config = dict(
    head_dim=64,
    d_mlp=512,
    norm='layernorm',
    attn_scale=0.125,
    init_std_qkv=0.0712,
    schedule='wsd',
    steps=6641,
)
Each number is 200 + 30 x the weight over its row's rms, rounded and kept within 0 to 999. Layers, rows and columns count from 0. The size before them is the row's rms in percent of the matrix's.

# up: layer 14 MLP up, 512x128, rms 0.259, rows 455-507, columns 0-63
# down: layer 14 MLP down (transposed), 512x128, rms 0.281, rows 455-506, columns 0-63
up455,103,230,176,238,164,133,188,245,212,271,180,154,216,202,201,216,192,214,279,196,187,185,200,241,179,217,200,203,214,187,194,161,231,165,197,216,217,220,189,217,245,169,144,163,170,210,180,259,190,201,204,224,192,196,235,245,213,217,207,179,229,214,151,215,176
down455,107,220,238,185,208,190,211,203,215,215,207,237,243,216,147,212,233,198,195,217,181,174,201,232,182,217,191,182,156,172,182,210,182,152,213,188,188,217,202,239,168,170,245,184,252,226,205,216,229,211,199,193,228,241,202,178,134,217,216,210,202,196,201,190,217
up456,095,215,206,136,261,201,198,219,185,174,201,214,214,238,196,208,169,185,149,174,178,228,178,202,169,163,269,202,281,170,169,221,203,211,195,210,251,218,181,203,215,202,190,200,206,207,209,190,152,262,213,148,177,174,179,228,207,217,166,196,243,227,185,220,217
down456,099,189,214,228,183,208,198,210,212,215,251,195,207,210,251,189,214,122,195,201,211,226,236,124,191,238,171,201,183,167,177,251,240,211,165,173,165,221,210,236,200,209,194,191,167,153,187,219,196,207,291,199,174,174,200,230,189,176,189,215,227,213,243,186,214
up457,096,219,212,165,217,166,232,182,135,169,159,208,165,170,245,176,272,242,188,170,227,232,210,218,218,250,251,235,215,202,192,214,192,147,204,184,196,203,221,209,183,180,172,213,221,202,226,200,209,183,191,170,208,206,115,154,192,140,229,196,189,159,252,139,240
down457,096,189,175,209,166,200,230,158,227,143,179,228,246,179,191,190,266,220,125,217,175,139,226,156,213,212,181,150,137,245,233,174,195,183,223,236,209,249,229,191,188,182,215,200,155,169,179,183,180,137,197,258,170,251,227,230,172,167,180,209,215,171,207,154,239
up458,101,210,239,194,176,186,172,223,221,131,211,199,248,178,228,220,166,228,249,154,256,210,227,185,195,208,223,198,174,212,215,227,194,190,138,182,170,165,231,180,235,207,233,188,208,236,241,153,210,213,189,199,215,161,220,185,164,189,186,224,237,241,208,206,240
down458,107,175,187,176,233,210,200,226,185,191,215,188,229,191,182,130,194,235,222,179,120,245,223,230,164,211,205,239,222,189,196,207,174,217,200,217,221,240,250,183,235,165,234,245,251,252,201,180,206,152,186,183,234,181,178,168,158,156,154,175,157,237,240,206,211
up459,097,240,180,219,188,220,108,147,208,254,194,284,201,162,216,170,218,197,179,192,200,230,210,206,228,151,167,195,243,189,200,218,264,226,193,238,211,221,225,145,184,218,204,150,172,184,178,203,165,207,215,190,226,208,182,183,218,220,188,179,174,141,216,169,168
down459,092,232,177,233,183,216,183,206,234,166,185,196,181,197,205,194,218,185,188,256,197,172,223,167,218,212,186,160,221,218,202,243,195,196,188,168,241,253,219,200,204,202,216,255,167,201,234,221,193,204,161,175,219,208,264,163,264,201,183,179,177,209,209,164,172
up460,095,207,168,136,195,223,228,199,233,198,184,180,198,199,233,228,190,156,194,188,214,179,233,197,171,174,185,178,206,126,235,177,184,209,209,140,194,137,186,238,206,231,212,242,250,166,188,249,180,175,211,211,239,224,237,171,215,216,217,146,209,117,193,233,215
down460,099,175,218,216,154,160,202,204,183,140,186,176,198,248,202,158,238,220,202,215,181,172,176,209,248,165,161,192,189,178,196,209,161,249,168,192,185,233,143,224,166,196,141,247,151,257,199,175,182,166,206,193,244,212,187,234,213,177,167,163,160,176,198,240,198
up461,096,160,146,188,221,171,197,218,230,251,202,202,204,191,187,199,222,202,192,232,272,255,223,182,213,180,203,263,227,174,133,174,202,193,180,188,204,144,184,199,198,251,185,159,310,209,212,160,166,217,191,211,246,179,185,204,217,231,191,180,216,210,217,176,213
down461,098,212,210,220,279,198,182,160,160,217,211,222,227,226,222,198,187,180,184,186,256,141,214,199,107,224,226,257,195,188,196,260,204,204,216,231,189,174,191,182,196,199,188,166,222,217,204,230,234,174,177,193,173,227,200,167,175,229,142,169,174,218,260,240,178
up462,099,174,126,218,187,215,158,186,225,201,229,173,197,223,212,233,271,219,180,237,241,184,152,241,228,196,218,201,232,253,167,164,199,240,227,171,193,223,244,207,174,142,248,178,127,234,226,200,157,145,229,200,224,150,191,204,139,202,213,219,246,222,189,203,217
down462,093,209,193,250,152,216,202,186,156,196,220,164,208,197,246,214,219,212,174,185,200,229,234,109,222,180,253,115,247,126,192,241,235,215,205,184,221,260,209,222,173,217,208,208,209,201,212,200,182,197,153,222,229,189,209,245,233,189,247,176,158,201,141,232,183
up463,105,195,185,193,215,180,232,200,249,147,192,234,177,201,184,241,228,149,207,177,146,212,141,178,245,169,194,206,246,174,163,167,232,213,202,234,230,183,214,164,166,207,181,193,179,192,225,183,191,157,152,207,190,205,201,233,224,194,193,237,201,215,175,180,227
down463,107,179,232,132,205,202,171,196,212,218,243,228,187,197,196,222,161,196,191,213,236,215,281,212,226,217,231,176,153,253,175,185,186,165,235,201,253,195,214,211,168,162,165,165,214,166,150,221,158,241,192,194,219,237,220,173,185,213,202,236,210,201,229,230,172
up464,104,216,231,166,133,149,182,226,196,187,208,253,218,277,172,214,182,221,214,201,226,211,177,244,175,151,241,185,224,178,183,189,189,222,244,217,209,225,243,237,141,208,156,228,171,199,197,197,218,205,177,205,191,178,176,226,187,157,175,226,211,247,238,208,244
down464,103,174,174,170,189,169,200,196,223,108,235,212,151,248,214,186,217,238,232,191,211,183,216,208,203,232,231,202,219,209,180,185,229,209,268,235,213,218,200,164,240,165,188,168,147,218,201,200,172,235,195,187,181,149,222,116,147,195,198,209,156,206,217,196,192
up465,109,225,243,190,182,160,211,214,207,167,212,219,173,185,195,219,214,188,239,149,144,176,200,191,201,197,256,166,148,208,241,179,188,223,188,160,175,197,223,170,155,194,254,186,169,261,144,256,161,193,213,189,162,239,176,225,273,195,162,164,201,204,156,201,233
down465,095,176,180,186,211,238,245,204,210,237,209,156,192,146,196,250,256,208,226,186,224,214,203,173,205,193,203,126,141,157,198,142,218,222,178,230,209,205,213,171,250,235,143,205,145,180,208,197,219,236,160,213,225,166,207,212,228,207,195,202,224,208,176,159,243
up466,092,169,226,242,198,250,194,241,196,201,127,188,164,207,223,202,210,256,235,188,195,196,250,183,257,204,198,187,228,161,203,225,173,200,176,180,183,238,144,165,190,187,156,174,165,238,224,220,219,183,207,257,182,230,186,208,141,195,239,193,220,212,251,222,194
down466,093,197,192,226,185,225,245,194,229,212,183,151,174,231,180,162,178,176,151,225,169,170,146,229,231,166,187,166,237,147,191,159,158,195,240,164,235,201,253,207,275,198,216,204,232,202,172,200,156,214,259,224,223,189,191,195,171,187,206,191,191,206,265,222,185
up467,099,221,173,169,181,225,202,205,194,163,228,214,190,197,163,264,206,201,212,200,168,200,144,241,148,158,174,194,224,188,187,203,270,165,223,191,211,240,212,194,136,175,225,150,220,240,167,176,194,197,224,172,208,126,259,192,152,155,262,199,190,258,239,170,184
down467,109,212,228,234,196,220,195,173,220,194,189,191,220,214,180,148,153,170,212,219,213,252,217,254,226,194,241,233,144,178,185,180,214,248,222,198,187,123,202,214,180,206,167,200,195,158,192,213,206,147,203,207,265,187,236,199,203,179,223,161,161,250,256,219,242
up468,102,203,151,192,227,237,191,185,205,150,271,181,181,211,241,277,132,171,252,186,194,171,244,230,221,183,232,150,199,192,205,161,229,201,250,193,147,163,154,189,188,189,227,211,214,230,184,224,212,211,209,201,198,165,232,200,205,157,205,147,201,205,223,195,195
down468,102,227,213,202,176,219,205,165,190,170,162,268,231,176,209,184,221,208,180,205,198,170,168,222,172,223,205,166,188,205,128,198,212,230,177,252,206,209,265,168,192,183,187,195,183,283,158,251,179,202,242,248,194,213,157,149,163,201,160,221,189,207,250,187,167
up469,103,214,231,148,198,195,180,204,190,267,185,198,217,233,182,249,217,217,163,117,157,227,192,210,191,166,192,200,101,201,201,198,198,189,191,166,229,118,197,182,224,182,248,246,180,238,189,256,245,220,222,174,194,244,214,185,165,186,260,176,220,163,242,176,208
down469,104,193,185,134,256,116,252,213,205,214,203,227,182,231,188,204,256,198,191,203,199,226,194,218,171,178,233,187,154,194,209,195,244,239,192,260,247,187,205,167,224,241,253,209,182,224,213,193,198,219,204,225,229,216,169,203,190,218,173,222,190,211,211,195,244
up470,091,147,268,165,177,216,203,222,208,224,258,203,214,190,196,182,234,294,203,238,194,224,151,213,209,191,197,200,173,169,209,213,226,207,195,206,194,204,227,222,223,194,241,180,264,240,215,135,213,207,169,153,229,261,216,258,246,159,176,153,229,170,206,216,223
down470,086,238,233,181,202,161,227,195,193,278,198,231,229,147,177,251,175,164,160,211,219,140,142,214,225,197,202,237,212,207,194,207,161,187,188,256,196,214,232,198,215,185,242,177,274,181,201,176,216,214,227,201,230,230,206,254,173,190,225,211,181,169,184,215,219
up471,101,147,162,221,174,201,245,204,237,209,154,237,166,221,164,155,181,215,216,203,198,148,237,199,244,165,193,213,193,187,219,206,199,165,184,165,199,192,208,186,220,238,226,236,186,216,179,187,169,231,200,238,193,193,185,270,204,204,240,259,204,144,253,198,219
down471,092,254,223,152,226,220,165,189,158,272,171,164,200,188,206,213,249,185,137,212,220,229,186,188,170,216,235,179,208,164,147,253,201,167,162,175,206,274,179,232,199,166,227,178,228,204,156,189,190,215,184,201,150,209,240,227,237,227,187,200,196,227,200,205,253
up472,095,230,236,223,181,192,200,203,218,216,238,153,243,215,191,235,248,225,210,174,202,196,216,206,207,138,193,131,219,190,206,209,175,218,217,150,186,238,218,167,231,194,217,168,161,179,145,227,217,193,189,180,259,232,234,207,158,184,212,186,216,219,193,215,180
down472,096,238,208,178,244,209,223,172,198,217,255,218,179,267,210,219,173,186,164,179,191,255,247,193,152,178,219,239,170,185,242,207,231,153,183,213,224,209,215,219,185,203,230,199,189,231,212,147,186,239,209,216,207,174,158,165,184,210,167,198,231,192,161,179,224
up473,098,212,209,275,255,217,166,221,189,225,215,157,233,155,160,221,185,226,246,204,224,187,252,180,213,235,215,204,179,171,129,251,162,184,195,211,238,207,153,182,160,194,256,193,209,212,159,184,209,203,231,188,216,203,220,162,211,155,184,252,171,206,250,233,160
down473,102,189,195,204,290,193,231,155,173,173,164,188,181,169,228,240,215,201,216,208,149,201,172,208,197,163,181,193,212,206,176,172,252,231,223,224,188,197,146,189,261,187,187,213,216,196,176,243,249,171,249,176,209,162,226,188,149,190,224,212,207,173,192,182,233
up474,108,217,137,231,170,194,158,173,238,178,232,202,164,228,161,211,183,247,155,181,172,196,156,210,192,227,225,177,225,139,185,225,163,182,188,193,239,184,213,189,220,232,207,225,215,180,263,160,199,200,193,165,155,206,216,179,198,197,224,208,138,204,94,200,241
down474,102,154,189,131,210,194,149,189,218,219,270,250,206,201,145,188,188,247,232,203,188,197,155,235,189,197,187,258,211,155,209,194,175,198,175,245,194,229,210,130,167,215,163,235,185,220,220,207,199,241,196,172,196,244,197,238,175,255,200,194,206,177,188,187,257
up475,101,208,273,194,260,160,167,176,178,153,156,218,218,161,160,208,240,205,194,215,193,227,236,179,215,216,238,275,151,175,199,214,209,201,195,164,213,235,205,217,227,173,176,188,151,106,211,190,239,213,199,214,236,226,171,226,139,225,201,221,187,166,173,176,251
down475,106,168,228,227,185,194,205,186,208,205,200,219,203,161,162,199,202,173,215,190,243,173,195,190,186,232,170,220,179,140,168,149,152,240,198,215,167,274,186,195,194,171,165,126,195,261,246,233,208,198,198,157,224,246,194,133,217,249,181,205,235,189,179,235,219
up476,103,163,226,224,210,175,205,184,161,234,184,132,202,206,180,162,192,192,201,245,184,156,239,210,193,143,195,264,189,243,197,198,208,213,139,180,239,179,224,148,249,215,215,204,203,216,126,260,164,187,235,169,191,139,225,161,206,225,207,253,199,147,213,253,179
down476,096,211,176,212,249,169,240,238,210,183,145,196,232,227,226,212,191,184,229,198,234,169,226,164,204,189,189,163,197,220,176,133,213,181,124,200,156,203,178,230,211,205,168,127,236,209,229,260,231,245,173,252,221,191,210,244,233,215,197,158,234,234,184,175,233
up477,093,235,203,209,127,179,180,204,203,220,207,219,204,174,194,157,230,210,235,236,242,176,180,189,237,198,198,248,167,203,181,218,192,227,182,199,202,165,212,233,127,219,151,193,198,213,213,221,220,212,205,230,251,247,177,158,246,133,217,250,217,165,156,192,164
down477,097,211,208,181,228,165,229,150,213,208,168,177,222,226,177,206,219,180,150,159,182,211,168,182,220,161,236,170,188,202,236,170,251,176,197,172,212,206,198,222,154,188,206,196,167,179,223,149,255,164,186,179,243,135,168,259,238,210,193,199,175,230,161,198,184
up478,095,164,185,237,215,226,198,192,224,165,191,208,184,198,224,183,231,211,186,189,245,197,206,151,133,216,205,212,215,163,227,218,138,200,183,165,223,238,198,193,198,144,219,169,269,224,160,237,180,188,192,213,198,168,224,238,219,231,154,166,218,241,196,193,141
down478,092,218,188,157,156,194,178,239,192,194,244,194,157,178,201,239,200,199,148,175,186,211,200,194,232,256,261,189,234,190,163,225,205,203,170,243,160,180,190,209,268,243,159,266,155,208,185,191,176,251,227,199,225,246,192,186,204,209,182,247,157,209,247,258,195
up479,098,206,187,207,149,212,226,256,210,160,230,234,211,133,172,190,172,154,221,188,155,277,212,230,177,169,220,165,222,213,209,156,156,205,190,197,197,250,176,181,149,199,203,238,174,229,171,204,247,164,240,174,221,268,201,177,186,212,223,185,208,237,171,245,195
down479,091,220,218,204,213,237,156,221,204,197,180,209,221,256,197,197,236,206,209,173,190,161,148,158,187,188,191,219,187,153,217,257,182,229,168,229,217,161,255,157,220,218,198,185,235,243,154,180,194,177,195,183,196,237,252,203,198,217,222,173,192,187,213,176,218
up480,098,224,243,229,198,158,240,136,217,189,230,185,175,228,232,181,200,166,253,190,194,169,159,263,202,212,200,235,171,160,189,245,151,248,206,227,182,233,179,215,211,183,259,192,209,270,232,170,211,159,180,213,201,239,202,204,239,145,215,181,173,239,187,230,203
down480,101,221,199,194,176,209,164,195,211,253,237,241,185,186,213,229,237,132,213,242,195,177,223,222,181,176,160,225,188,185,190,145,193,167,196,208,190,169,197,214,244,195,186,253,208,188,240,187,233,224,207,154,161,247,207,155,158,186,252,220,187,195,224,165,208
up481,098,195,146,243,226,174,253,209,208,187,216,171,215,214,180,271,196,248,183,213,202,190,141,178,192,199,154,179,114,182,155,227,235,208,199,193,202,201,157,140,204,215,239,231,188,253,153,180,246,190,186,239,163,236,190,163,140,219,175,220,226,185,235,203,217
down481,106,198,195,217,204,208,167,170,208,156,233,212,158,179,213,186,173,170,211,207,179,173,235,217,173,222,159,182,250,173,191,216,169,188,186,174,193,174,289,146,203,181,136,140,196,243,236,191,167,219,231,160,227,197,195,205,169,190,235,251,204,183,171,209,221
up482,080,235,183,158,185,190,233,210,151,209,232,226,177,213,235,208,144,157,205,200,193,224,165,197,217,201,216,173,215,192,197,254,190,166,196,196,213,163,124,165,187,120,176,144,207,238,163,190,150,187,192,192,179,183,178,193,180,226,218,190,200,202,204,189,236
down482,089,165,176,163,221,186,180,185,184,195,312,252,224,220,179,214,227,217,246,226,167,211,200,203,217,175,172,183,155,190,156,201,230,143,202,239,234,212,201,192,144,177,192,232,197,237,154,230,180,220,218,203,207,207,190,211,207,136,209,121,202,226,194,174,202
up483,100,226,158,239,169,186,162,218,216,214,203,184,169,237,227,250,128,229,208,206,245,230,191,190,234,190,185,239,235,216,185,229,250,277,219,203,158,170,221,169,169,195,189,235,193,215,213,191,204,194,172,216,178,221,241,214,200,233,243,166,200,146,158,235,229
down483,104,194,206,170,207,198,214,245,191,234,231,172,164,243,183,289,179,218,151,167,265,218,188,143,205,251,154,208,151,220,215,190,230,241,222,195,203,173,179,209,172,232,239,232,223,221,178,173,222,169,180,183,245,162,146,177,186,173,190,170,230,151,269,173,208
up484,106,173,206,241,203,198,285,140,213,191,218,154,189,177,222,194,134,153,240,195,220,174,196,195,157,225,197,174,204,204,189,178,189,240,177,241,200,165,215,196,198,210,233,225,200,205,126,185,160,225,202,196,222,194,169,223,179,176,206,248,171,167,192,171,201
down484,103,224,244,194,190,191,199,218,207,205,196,264,190,174,217,218,203,218,168,181,141,206,196,143,175,168,145,274,242,229,244,187,193,128,239,137,197,207,245,234,185,194,187,186,235,197,227,250,173,194,185,247,197,217,190,209,221,227,219,202,197,246,231,236,230
up485,104,156,245,153,197,195,181,192,224,243,231,191,229,181,234,212,205,188,184,193,178,175,201,179,213,210,161,243,135,229,196,154,196,200,187,214,155,146,187,178,174,168,216,240,198,145,186,187,212,133,230,225,189,262,226,188,197,213,231,277,241,163,257,209,242
down485,111,185,199,178,192,169,241,189,244,226,146,237,226,234,273,183,197,243,239,218,186,222,170,189,166,135,195,227,181,197,228,170,199,218,199,191,175,221,180,202,199,194,123,196,190,180,204,194,202,180,171,228,224,175,219,125,214,169,242,203,174,216,200,203,272
up486,101,217,152,210,167,190,183,173,192,212,208,243,167,178,191,241,125,209,168,190,242,242,182,189,136,197,203,195,244,188,204,205,238,214,197,143,218,240,177,201,220,234,187,207,187,214,179,221,211,206,154,196,174,201,203,151,198,250,219,261,236,210,182,237,218
down486,100,256,143,197,175,216,207,158,234,207,165,194,221,240,210,216,239,231,228,202,196,233,214,165,209,167,178,254,232,176,196,180,194,189,216,200,169,207,182,219,172,184,240,194,189,182,203,256,191,229,163,157,165,202,179,208,140,205,187,226,198,232,182,137,190
up487,097,223,151,215,200,162,203,190,209,187,196,170,248,212,191,196,234,206,244,210,231,172,165,222,200,189,214,217,137,153,151,202,183,212,216,183,190,238,208,171,172,247,223,195,194,202,212,191,191,171,161,204,198,183,195,239,190,176,158,242,191,205,152,145,209
down487,094,189,166,205,181,172,249,206,156,165,166,171,246,200,201,204,220,232,174,180,206,183,169,186,205,212,163,203,219,171,242,185,171,248,191,205,188,138,171,180,173,150,143,212,168,126,154,214,180,197,247,202,233,229,173,166,195,203,217,204,216,196,193,253,183
up488,095,215,199,200,220,141,128,233,140,199,238,229,207,202,224,156,152,236,236,283,265,198,200,191,200,185,236,203,215,205,191,191,245,177,191,206,173,185,234,208,223,192,255,212,193,199,217,158,196,218,160,202,160,209,227,218,180,230,177,219,235,170,258,215,183
down488,098,177,224,203,219,211,229,249,159,204,259,197,203,194,222,155,175,181,169,213,189,232,194,141,194,224,168,221,196,228,176,180,214,96,180,201,235,142,175,214,185,221,189,181,216,220,219,161,235,238,202,246,238,240,179,165,262,183,143,169,179,233,227,230,176
up489,101,233,185,217,170,176,171,154,206,233,213,191,187,153,237,257,179,216,161,266,228,187,134,206,199,228,203,181,237,190,174,158,182,231,212,207,233,206,223,185,194,173,149,224,275,239,247,201,182,223,177,209,165,136,192,189,246,196,199,247,207,138,191,194,180
down489,087,214,184,196,188,192,163,202,269,162,187,196,216,200,194,210,217,190,255,252,148,189,190,202,193,187,220,192,208,227,209,160,239,200,201,253,138,225,233,231,161,216,237,234,203,207,226,164,216,178,241,228,173,230,150,236,189,168,200,197,183,146,202,223,212
up490,094,234,204,197,180,179,174,192,139,185,227,193,225,243,205,169,189,169,240,179,175,221,202,238,206,186,180,164,188,216,197,197,203,174,195,204,209,216,220,238,250,218,244,136,242,241,230,237,170,174,172,216,242,204,191,240,201,233,236,233,243,226,187,236,254
down490,101,233,160,229,211,189,131,223,211,185,245,229,197,222,214,213,226,228,223,206,227,221,202,196,185,191,227,228,186,214,214,203,261,131,186,162,150,217,214,211,200,176,211,176,194,213,178,215,224,197,197,183,196,188,160,190,234,200,219,205,242,135,222,246,201
up491,109,206,259,219,158,212,203,183,163,177,193,223,178,164,208,282,225,213,221,191,162,231,207,179,194,222,183,164,185,220,225,144,230,220,274,203,197,129,213,209,150,227,246,202,218,207,177,167,216,146,169,211,190,180,212,148,218,220,255,240,149,200,209,163,244
down491,110,147,251,203,198,163,191,202,205,238,236,209,214,204,233,168,191,176,188,247,303,180,214,128,149,197,187,209,182,199,172,220,224,175,202,190,235,195,244,190,188,175,153,171,189,230,163,187,182,270,212,187,177,141,264,243,229,209,234,240,274,234,267,204,198
up492,106,208,219,191,174,192,179,162,159,192,215,237,209,183,199,178,192,178,221,169,261,192,243,209,208,234,164,196,210,187,215,201,219,257,211,142,224,208,252,179,202,178,216,216,244,190,222,169,214,174,192,244,290,207,198,255,214,164,192,172,181,244,171,207,235
down492,099,272,211,158,182,134,184,199,207,153,205,213,178,208,146,175,178,204,182,187,192,179,181,204,196,214,186,202,193,202,199,197,203,230,235,199,181,129,223,151,124,199,159,212,181,190,155,221,187,198,215,203,174,196,257,207,238,202,189,257,190,152,245,179,189
up493,102,171,201,198,196,200,221,229,240,251,194,219,215,176,214,221,188,168,211,232,213,188,187,258,205,235,217,178,190,176,222,214,231,178,203,174,241,195,209,180,236,194,164,184,239,209,179,176,170,226,173,203,178,204,256,237,209,203,171,229,123,190,183,223,209
down493,106,229,226,236,197,226,243,189,188,138,193,175,226,185,215,130,217,168,224,174,176,218,203,178,190,229,268,236,243,194,193,244,175,217,188,218,245,183,170,203,210,170,191,172,165,200,213,211,194,234,210,192,220,157,194,166,231,139,209,224,240,213,223,195,195
up494,101,192,194,158,156,181,183,183,188,227,196,153,195,173,178,228,150,236,166,244,249,234,208,191,204,229,184,156,192,200,202,244,201,254,250,186,253,167,202,193,198,230,162,214,275,197,221,235,150,157,196,194,196,214,243,243,165,179,226,214,220,213,182,219,197
down494,103,200,192,170,205,223,163,189,240,168,184,199,225,225,226,218,209,179,205,166,216,155,188,193,257,234,211,195,175,234,170,184,179,251,194,218,216,161,244,194,238,226,257,186,200,255,230,210,234,239,216,199,215,208,153,181,201,229,203,207,185,182,191,160,247
up495,099,187,175,224,142,222,186,228,186,184,229,224,174,229,248,240,165,210,130,189,205,193,222,244,188,225,236,211,263,225,184,206,210,147,178,196,207,202,186,210,162,173,194,249,213,190,158,210,179,200,200,188,238,235,171,188,187,208,147,182,229,162,200,210,134
down495,107,267,199,216,223,253,190,171,210,173,176,157,193,190,207,196,246,194,222,207,209,246,202,251,211,194,188,190,135,259,188,205,235,228,223,227,162,197,163,197,232,185,199,171,196,238,164,178,187,201,212,190,224,200,209,223,245,220,195,196,177,250,224,201,148
up496,098,196,194,176,186,256,126,156,173,225,173,226,243,231,212,221,207,219,232,148,185,206,148,233,127,210,238,231,169,218,171,165,245,235,179,214,182,179,236,200,194,122,183,175,186,222,169,250,184,221,225,154,244,151,194,198,138,193,182,195,206,189,184,195,196
down496,102,166,193,188,196,237,172,168,191,211,157,236,229,163,131,190,239,222,142,226,215,221,155,186,202,193,204,204,202,206,195,168,221,245,195,212,212,195,219,225,264,182,203,161,212,189,237,215,201,182,223,191,168,185,241,239,229,238,171,226,197,188,212,200,118
up497,091,179,240,186,203,232,163,219,151,214,232,209,226,239,240,287,190,212,190,209,195,217,183,187,256,187,203,242,224,240,214,188,181,204,226,190,212,188,197,132,234,216,222,149,211,183,198,167,193,220,152,216,243,196,144,196,210,185,174,182,156,164,169,237,174
down497,099,215,168,166,168,215,222,202,235,172,174,215,192,196,187,203,273,186,208,161,175,275,189,279,173,245,251,173,183,185,165,148,187,161,200,187,230,211,208,162,221,210,200,165,194,244,184,218,236,210,192,242,171,199,152,207,191,192,219,202,182,229,200,203,163
up498,099,216,231,257,171,173,180,203,178,164,235,200,240,234,199,177,203,195,185,296,169,188,207,199,173,215,199,195,224,202,195,198,254,170,217,189,243,192,167,215,254,179,248,229,123,224,160,208,205,196,192,178,189,226,174,200,267,252,193,219,179,172,172,190,246
down498,108,186,205,188,214,201,169,163,179,181,207,227,145,200,223,228,195,210,154,241,214,232,218,191,169,227,224,272,173,256,214,112,170,193,185,252,207,190,190,201,232,200,168,252,146,181,177,184,193,198,156,143,158,188,195,221,186,180,217,164,208,205,223,169,204
up499,099,184,230,209,213,203,210,224,213,217,175,242,245,127,121,202,191,202,216,209,206,187,191,234,261,217,178,191,200,228,255,213,182,187,152,245,207,181,165,200,196,196,241,219,215,198,211,230,232,185,253,165,249,220,229,208,197,170,210,230,223,127,217,197,169
down499,099,236,209,188,190,249,283,177,175,198,166,267,233,267,175,207,204,195,250,180,235,224,197,182,132,170,216,156,245,235,214,165,171,250,194,207,207,168,214,171,212,211,191,150,249,237,182,261,172,249,213,199,236,203,189,231,215,191,118,212,190,182,213,223,199
up500,095,206,208,228,253,226,187,201,183,188,233,179,172,152,186,185,212,205,183,196,126,175,171,229,188,171,208,231,180,268,155,138,247,170,241,196,206,190,187,179,163,179,237,195,184,160,213,240,262,218,229,180,172,163,137,212,135,221,215,211,191,198,184,198,240
down500,097,226,249,126,221,226,215,217,149,215,199,203,198,188,217,193,183,209,193,166,204,180,237,180,257,215,243,193,210,175,253,189,198,210,133,210,207,159,224,195,190,153,189,176,212,190,196,180,146,220,227,191,222,223,240,211,209,146,199,181,194,195,164,210,177
up501,091,190,228,196,191,214,186,180,242,287,245,242,156,179,231,162,217,160,181,210,223,233,231,192,190,184,242,226,214,188,204,203,147,199,135,183,217,210,238,137,175,168,224,228,162,209,190,250,202,185,175,192,211,186,256,182,199,221,211,194,173,167,227,217,204
down501,096,215,233,202,188,241,186,271,184,192,210,181,169,192,218,201,194,205,198,133,220,249,206,173,208,164,176,234,184,220,193,217,201,139,254,179,182,221,209,202,146,210,208,188,219,240,180,183,198,206,225,172,176,237,155,174,212,218,212,144,219,205,197,246,187
up502,099,213,203,195,246,205,222,208,182,167,166,148,166,207,197,185,182,157,182,187,195,183,217,233,258,216,185,196,213,226,193,198,182,256,214,185,242,227,173,199,209,197,222,197,207,177,183,165,163,188,242,235,229,212,186,190,159,171,238,165,184,220,229,159,215
down502,105,176,231,224,237,195,205,206,249,220,169,282,292,223,245,201,163,175,224,206,188,207,176,215,187,139,206,228,200,165,247,210,197,211,185,230,241,193,185,242,186,226,219,203,214,233,195,177,199,169,221,220,183,196,192,216,176,208,179,203,138,188,188,184,174
up503,099,235,191,206,179,143,171,167,201,179,210,196,159,199,186,202,209,203,190,109,229,151,199,185,192,225,162,150,234,229,214,266,237,212,224,189,223,201,234,213,185,180,189,227,197,209,218,234,204,255,187,223,211,187,191,173,209,202,238,213,160,223,209,157,243
down503,094,213,160,188,182,201,219,176,194,194,205,263,254,223,156,200,160,217,184,213,229,174,156,192,219,149,208,251,216,176,205,231,219,160,218,339,186,183,226,244,169,216,210,171,217,206,206,191,170,210,149,169,167,211,182,182,217,239,231,243,180,152,206,216,186
up504,098,167,231,224,229,168,164,198,147,242,176,166,220,204,193,221,219,186,156,225,173,228,122,252,183,174,222,187,233,144,241,192,185,212,225,183,194,220,162,221,188,206,178,169,230,229,153,202,187,212,215,163,151,208,240,270,252,171,209,153,233,202,215,154,239
down504,105,106,138,184,176,196,221,184,160,159,236,196,202,179,161,205,215,192,228,216,199,249,191,179,193,230,200,201,159,137,192,205,165,181,212,215,239,201,198,171,220,162,167,217,203,178,189,182,220,201,193,205,198,213,228,193,267,214,178,231,242,222,221,165,235
up505,093,202,211,187,187,186,222,144,221,238,210,176,171,178,196,261,216,187,220,217,188,150,199,158,200,212,205,227,232,248,227,246,209,178,196,195,178,160,247,224,182,174,246,200,215,220,169,165,198,179,182,204,252,167,188,222,181,184,224,222,221,205,188,207,201
down505,092,204,171,197,210,229,214,165,181,198,146,208,244,168,232,203,194,225,216,180,216,230,191,198,260,247,146,223,204,157,216,238,167,206,223,176,234,236,180,224,202,179,172,184,238,190,172,136,195,228,196,170,214,201,233,238,189,183,225,226,182,160,192,196,219
up506,095,237,232,162,216,240,183,255,229,212,208,207,203,165,237,207,149,211,223,150,181,164,212,266,231,155,155,195,237,202,203,162,273,192,203,196,183,193,192,170,173,193,184,271,224,125,180,242,174,170,161,191,189,117,196,167,233,216,217,196,201,178,190,182,163
down506,097,227,179,222,193,144,221,215,194,188,198,241,256,200,177,272,198,241,246,203,183,192,178,152,224,228,238,183,195,159,195,203,235,210,174,227,190,222,206,141,240,205,149,163,178,220,194,170,220,167,208,199,234,204,180,197,189,253,202,177,230,228,273,236,190
up507,099,243,225,225,206,222,254,176,251,230,232,194,212,221,160,205,204,211,195,196,166,214,210,252,224,182,116,197,220,187,175,173,206,183,185,216,213,208,190,208,183,167,182,206,223,221,130,211,195,218,202,214,235,173,215,157,231,188,230,176,160,225,248,190,208